config.toml
num_hidden_layers = 11
hidden_size = 128
num_attention_heads = 6
head_dim = 32
intermediate_size = 512
hidden_act = "tanh_gelu"
norm = "layernorm"
qk_norm = false
bias = "all"
init_std_o = 0.0442
beta1 = 0.95
max_seq_len = 128
train_tokens = 148500000
max_steps = 4532
dataset = "wikipedia_en"
Each number is 128 + 32 x the weight over its row's rms, rounded and kept within 0 to 255. Layers, rows and columns count from 0. Numbers have three digits each. The size before them is the row's rms in percent of the matrix's.

# down: layer 3 MLP down (transposed), 512x128, rms 0.223, rows 18-42, columns 0-127
# up: layer 3 MLP up, 512x128, rms 0.233, rows 19-42, columns 0-127
down18 112:128122129032075123114114133102096076146149094053148163174160191149110090152126087165138104126149105192160131098087098082151163104113098081118090191085167097192098221123110118158130093151156155087094111141174109156187115134152119116113126135120066169109153142120130147104131134130156116131148150138107066116153134148132126142123116173101103150142079140103099129109071120147112087140060
up19 101:189150177132158114097122110170148080167151169088143132144175134172175132151126153096178113132153058123195105155116138144153118172128102141121152129090121106086133128115165160134110129118159122138078172155074158141158163091112055094111132118140098131177093150097115157159088137180145206151122117144099079069147119123059096132125107101096112073150144183155146105139125046098071149084127
down19 112:143128123128107128102162144076164117127169092136103126087126084114073125143150158172100117121141150075074181146118126144127123178106097105062089101081119111058106064173173154148181079180131167182095168120120148090083147113122180160176096092101179093132129090125167136167132159128103148112145090120138098119112127133119144154088129142084118108168186112175061114166117104115050137095168
up20 087:086108149041142117120110129120173126110128056106124150127144178131113132178137111096160128131101175187137146157137145149114066099108174164124128168137124149177120080111202164084138096123126141135104158122089114114125139171113113122092174113158082139115079171116174097115184127081131167209114159179071126134102130104107207128167145094131092134188105137083134097088098073154123173117149
down20 100:156170164169147104086118166160125145148128172163097151109075124093119119086119131167110095181131111094107148117144100150166129154158129114137107116093128114114155143114137101143107182123081054133087123149133174071113249158166173156059122142099097125121164074108068129154097168148152137157132125089097135158197150179156155139103121132109166101088102117144155116116125166176097133111041
up21 093:101126117133106137140113188097143061091113119137161090201129102122109158165164123052124144117084080166136128137091160166168167096128127095108147146214157131176182134112125117088161124146086140131057125123085113118092174115170167094095140120083121113123154156129105130137102155138216090111189072147117085177146127134180155121105152109082180169140144102115087114075154143127175132123114
down21 087:151185091101111063122139175129191165147156164156114120111116177151105080071058093123149107102087121120108123155141147124088145098105085127113089162124129131111109117144136142143120127124134121095169132127214090139157150160146141097167158097179164163123087195116142117145168116150129114141151166121124145155120126060065162132091114105152155085138084184102070140114160103118190202102205
up22 100:115117135123123087165118092072114122113110157109135132125169139108117235099171168056105151164166126153108157137128086133153114084160136104189111094158164088084169099162171091088139117130159113106168102103182111140118144129175128120135118141138138200075130144130152114051111145172049184134097122127130070164142143083106192149095134127152109143117043132175140131133127106094104133149109
down22 110:097158137064074148151117137111128113126127103155080095127151145163114079169092055108124123147114178182155135103109118108082149138096091119092092126075170113106133100117158139078125090156164144186113154116204145093153078137131136180128132088136084096147129180142093141116176147174087104113134118181081180097078103097133113116142176085113129174092153116118133061149150171100097203125168
up23 101:126112142122165136133185078103187089170146092102120121183140091131128080036091126148135120097103094123120136127104183110112107137114092144187077159129140128103115117132143115149139151097160105095110138142076125202068165180137099159100053172213115115111155168112066196126152086116161152127125115112127095071131160139068127070115127127139137117144150178171128092097134144148107110172141
down23 104:116126134096110115154092139148063066134148174203145117107155123143147122079162121082152144177084139164092093088145134157192176163160136126096113123120113151110144095104115085121132118084115184109204076125119138134152092117171154111113096109170109162105180119148174139159165091114163064130184108137123208101117170150131108127138123126088194109149114172153082102100089129093139197138082
up24 101:102139131141151100162048126130102150131115129123088093096110160161164107149141105123148169091106117156136157126146124126129110160104183092161144116190140086129175135123123037097201127122119207154109163132103200116121158102163115109118153080123145111052077140131157105106074167115148171122137151097130131110161111130190098134089134120119122128091137125140161101081139175098081158164016
down24 101:119135149127049090128119142176150133142146118135132136133099105114079117133096112133087096085140126145151130167158126091131033182109127127138140148115088124113133122141127195079227071176115144100137124157133167126096188160140143141155123067084126118095032131113161145171105118110066135118159128115139133145179132092183107131170141068104127108191134179067129105125093169115104145160150
up25 095:116120089111116187111108109141143077150124139131093162175117086104164071107161096133157081173106083156106123123130119106100098042116128117111150152066170109093121149146120132142157096190116143159077081108084096162118076134146123116124128151080164173068075151164109097096144178136190126110064149143178155072187127124097155114112164086159117188166155161168181155150150131126126151106121
down25 100:118086104110134202153218097124137152145166107136102120117128076116169120131113097165127133154128138085116129135143109125124100117105190129069128086121151150079132060157074127104124128108177094140113104180144157165075143175122104162127121076142183144101113119126174141122142127119088137161110161129088204164086084155133195157191121122124095057171122130090129122067116102150164140145053
up26 097:150166113165160161107139103105123093126198085105128129135138093117189143135124155077147150070103167142135172112107151158095096119115086075079140185081141087128095123121118120122102093104142151127103100097145176160121169144117085150119161080068103116105126254135137142155101132146167122086171156062170078155099162138103159097126135152177111137169137135115138096106150165156137100212139
down26 096:078072145120133131125127191123130136128120153188096068151101124149127110144159101184100120079138120121131120147130122107130117050133171151118145121167099168122176068063197191143090102099119115107177135111083126091161072131153162085165094121119126128167140131136134097069160061155069109138127095116156100105101163195166121126076155134122159129091049126174139161132142136115117124070096
up27 095:149165140159132102165101123084104109075128120133125188117106158111129142103116108168152115095187172076127091195101086215141128170124115104116084155102126085139138133087095077136130138102137184109182141096192122156039136119127082099122123156114166162112074130119071163153199151109153122169124084133168160140102134084107153152166103125143128127153179118103170188189149138128145140157100
down27 090:092076150090169135095063164065140155083170084118109110056154085118098130161105145113143104140146189127165143136113143157176121058180155099147076069099140154139082124165127165179132158158060148144099123112106057153118093115125123132070094104105179158144161092084130092155111121074154126102099115082130105162137139113118140108130169134151131106171110116100129156145190138159141148167071
up28 099:170073164118133158155176132109132136170226090143100174121079124190117162155194143084118131105157137109119106099124154112148146113132134159064134096083136109096101189121101116042125123122111087142110099104073164120127177102149182177120089103094117119121138058049132136110145131077120128160152085153111118097092177120139133104142080086148104144156157154086145092159134149099116100103087
down28 100:100097136161119228108112156127064143164148096156165105130143167109122127114118093119148131115118152118127146115081112066127115080109086124144086131113155073118098175121120127150190183136174049115123151101075117120117094147117154175143152148147063133167163125089177172177140154126152087073101158096107136160131163115120147108160226097080192090136119161117100108134161113157161115131091
up29 100:140111080140166119135201100103107131137151086106145126138187181179184122100168117114180122151070099184122126139135170131122159141137145120123106138105124120161116080131130176105170113120160132092123157145142150104128107096076092071166147106057129078089074123126149163052142169038143096154139105082118098149160148118064183159128097142093101109059105119146120137114156093092138154139181
down29 104:114097155151155134055154116102110099108098097139139177138130130153176063111112134113141125163135083167076139078111168163109151130153093137164092108076142081173085153126184100112115137140132100173114181073093104131155116106116110091104135197132109078098101104154111102092132138176085219102126100129036089087109147092168106145128146096130133103108187114135133072159156113133087185116127
up30 100:187097136033118167147137085144090127120161067099183099083089090091134136108085090106099148113136122083095153067125186150139123173124125098094162102161179083156132159126154147136111148139134132150141141090154147149164119163136121142124213181114107125146115134120177172150129153099103114116147086105137117138102148067145074114131174164110128120173176131140126064142105170108158230145137
down30 087:174148079131127169104154088150144117122102063172071136057139121167146116176146171100105123087177080187152062193090119073088107117121123147155156099117098133095104031200108087141184164120073152123129130154154117156128105093123157101093086114098110165118101131151095130143086116162140159127098095096141129105139121137110138125119102104109105188103160076093163163117089109111142139083134
up31 098:118133136123143179096132100162190187146125127177125113099174145092096119125156156141087189130144185149119143102175152174086108130094153084133118126123129134147149116143179113095096074051114070156170095139146119106112130158142116133130142185106129127072093088146087118066179135139138144142141143155112108131115111114091073116104123174130137120103190098165117140178099122135122005045112
down31 106:106126137128102167120100139210153119093088135136183068143088118148150111114118087108100104165118141146121178150176169110163062132127217126090134104148108079160107073073183152095120156089152108149056134144139127083126141146090130149107192118133101147101107117119141119153213087136091172118144117130118120179161171096139121124144143109087081103048084137086174110144138099157098146140142
up32 104:098121089140167089146132153094101116141094155170135126130143149088128097120091133156179182118166097143112142076171064133150080172143091172098105057160122129111114114152091162197097134145139157026124103151079091133192094154138196123109144143163076121182147087145144129103134124092119156131144126101076109147127175126101133177120094099190105121128093074077187098132100101150121116112132
down32 090:133103142144088208086151130113185128123185093107115125117095106124141108137154124110124142158110137122181165118131140142122121073080132077145128148122140158127153147110132125084163153085112132200195149170179158134074100138102150120131120123034140108065120164127195150125104111165129070076124135140142172152149104211176125106166138152065159059116150155166084106160168160138155122111126
up33 099:124160150127153127153113120125109118138101089141109106092087164160084131156125068106146192121125136095186102094122176064119179123099170139165089139100079123155122119129125121104144110110187066101147193101134169088166131101139199092149096108129041141165109128097134110137214115126150109099188121139127149085103148078170190167095140094100179167141136112118147097084077107131151101117093
down33 100:122108085150131121161218153122163150096109145121083151182114098137114149167068126104125145122079115130133203156137125169127191132123114165125114143134208129090143078143146149095107167096091154184141127118142115148159175140092104151146123080066161112123105135107069083159133138099143110160069148170049082194180110130115111086139119170131183140084159133107139144124114124076125131121065
up34 094:104110127142139158091098107102126139127146098121140224153138185154101102063134094120053081109180120135174142142117139122163126135144173096159147090164090073144110119104110089108134097122130127143111121117067135140128149128138080153087109161153120145139122154145136151134147153122069095228146175111132149139126175112116139103093083161175173179097170177047172119163174191134137095154090
down34 088:152093104121116168162153088174137171125139212161159098089127179089147086106068121111150151119204242121149112085130175176135170153138109128057092152107120130141125144093101123063117136109114096112108109131125114164158145119136154117134103149130152123133139124120102168102112103147097109092057127118074187143108099128150148102118147119166147094124110213102076136078067122134126111114177
up35 097:200109109109175134156081141061138104159062126138109087100123154154140078166114131134159155126109110091163098093162132117186151137126113125197120161095120115100119147116085151130171147188148081164133046105086228119131129141063100094100120158082155145164121119163082132105163150150116123116147134113096100120191124139076173118102156114197128122148121166094105103085143132105185111112131
down35 102:119128185202100113147149128108155103128134124222150140146087102135137032160122101172134085070150114106116105135152092127175159128175101126155127145090128101118127161137096126131125135128111109079022088139148211138076119113120127127101117087134152113096140131125165114194120082065150114129189130144129172115071130154143181099153175184172169125128168135100113145132125159135150140145109
up36 097:127137087198102169149160149072108178101087088119117142080134135142107074115114168075064104119126152149131100087119070161120120168129107133175119115084132110128101117140145122177093163073190097162129146160195116121101066115138180151098084199144100115123173118134166141118097156084116196138139153123146083124160163113155138127109115085152095141127164055113153105190096150124160101179127
down36 103:134186165154150132184207149126151156158175122139140167109126160070124144163128117137112108127159130174109135171109184096127156093076144068115100103170118166168130144124107077131152149102105090124126122157128162116110196152076151099129134106139138207135112121130137123097110127143144100129135122169148076095134122132144095163191189173074128106083135173079086154097079194183201140101110
up37 106:093121060169141165158109129115096167089078161134110130053118100136100139154180172115159176131104132094121153140178152155140110146121119206105137135184140176105121132124082148124070199088226114127074137156075165097156136123138142100096143087118121118129122140098072121138142141162145123124151082154081184144105135102132100141162149130123119144087086110146131127138119145030081104160174
down37 102:177129120155152065120125065176132132131163149132152138123135119111109130130080159091159133136070171106108037165088122167118110120134134153147105099121145151133148095117156153092205154067169149117081113147107155174147148124118122123138094126110111127195108087178136080095146096078166092188163100101146170134173122164119129104145160166090167078110099129153145177143118110190043076143103
up38 114:119094160152146115156156074114151149145120108085150120164093124143082127116069102093144105136172148128172107095115136067089039139142115101130151141068103162153091125145085143173160121112140132167086123163113077121134142125074156108123115159190127132102184108078143109120135142143121091169158087142159071155075200081058151120099178135173094091066145168136145186182111144140138120153132
down38 106:117103157145129108114126166120120133131126159141163075146115176059112167065125165106131109125177145127151113172091178140125151180144103157094117139161111091115080143125182153078102174116190105175061146073196071132097115112157122112111151140136124170066101133124076128131177124058135137128129143137088166148073095161159127060106113099164157154099070138157125132076070089107131150151102
up39 100:073119172171074106106170116119147102138154140114133067075073106145185126145102179157090182125078074109083152117211131131141163149144104121127160096135135147132093106131123140146097166140151141060118084143147116156135138121149117172097093144147122146137136035140169156126161117100147207085104118126128162132114178100193089157115142183156124078140110113102187167121113192109099101137107
down39 103:080152111110101091120029115153082115155039134160191132126060123138161109127170123103130145144103098070073153108113129088146178094151035121135151096145115115121117147141126144145134119102135127176115093122171106150174088141137114145119157120140131116128130112074116156157164108127103186126131181128184194144142115130163166117104102142057103074126097194141075119169115173088124148141138
up40 102:196151160157096137142136123151121128141120128131130120055093113093118193159142158128115205124158175157134067060146130168164108054090178084098152164168114114132204074104154114178125152141125122153052155179130147107169128137091103102119119085081125103090162101171108160116137158159148145133123114116136138109091084143102100089148141109129115143118143099142101156160105051121089093074089
down40 093:140148160162138174089097141105181149148129129153121128193185125185112104108204169106195133150128085153104079175118111165150114117126113117124118117154107112068156087108188157100126176088062127139157118127096124189134119124178150134107132120169128126102152153121108152138188068128099196153143170161158137094148129167139161159058053105125107120107151145137132154199122171136157182111131
up41 099:100141171125160179120080087105106119133173139165108088095149089119190164161147141201089073159172133088161143140118112156151166087130136182125112136122137122159171127144110138070159180184151126154139179131143133054107128150071078126147151102133190176098123114172135122096158140134168130162099112090072139134075074098110129166084078120167139117168154156106072137156090168105133145118172
down41 101:098150171119148150136135137159137093152083136188093142099107138132131102114119111149144149144117164116159054142161100113136111114102099158145152108160115161088184142101133144092133183171108123064079168133104141153195167094088136134147120092088097078123112135115106070151162064078106106071140154119121153204111126109158193057174098160140101080208163150203112117136137145133139157134108
up42 099:117138145095155193075137111109077118158143088120134097111107108163173127111118110079090148154105121097155093145080149175154168137178112114119103139160155098158142116150170143129138139230167175180055131116123207139159097102103149137171119106092139105098128097090160149155101097113122148143150118134119105111175064019137141129139107099122172127087118111115155063087082123167094161133136
down42 094:086098080126130149136152202166101109071160127106125136118150139103099134173170107140104114109161112150150137155099128089114149159048060147130123151164157116086122146155138133135124116149116141099146194163091167114142203159051067061124116124110064149114112135145122110139165120169099078151082168113080102093166196155109114123147148114160040096122083137152107183119142128143131134088147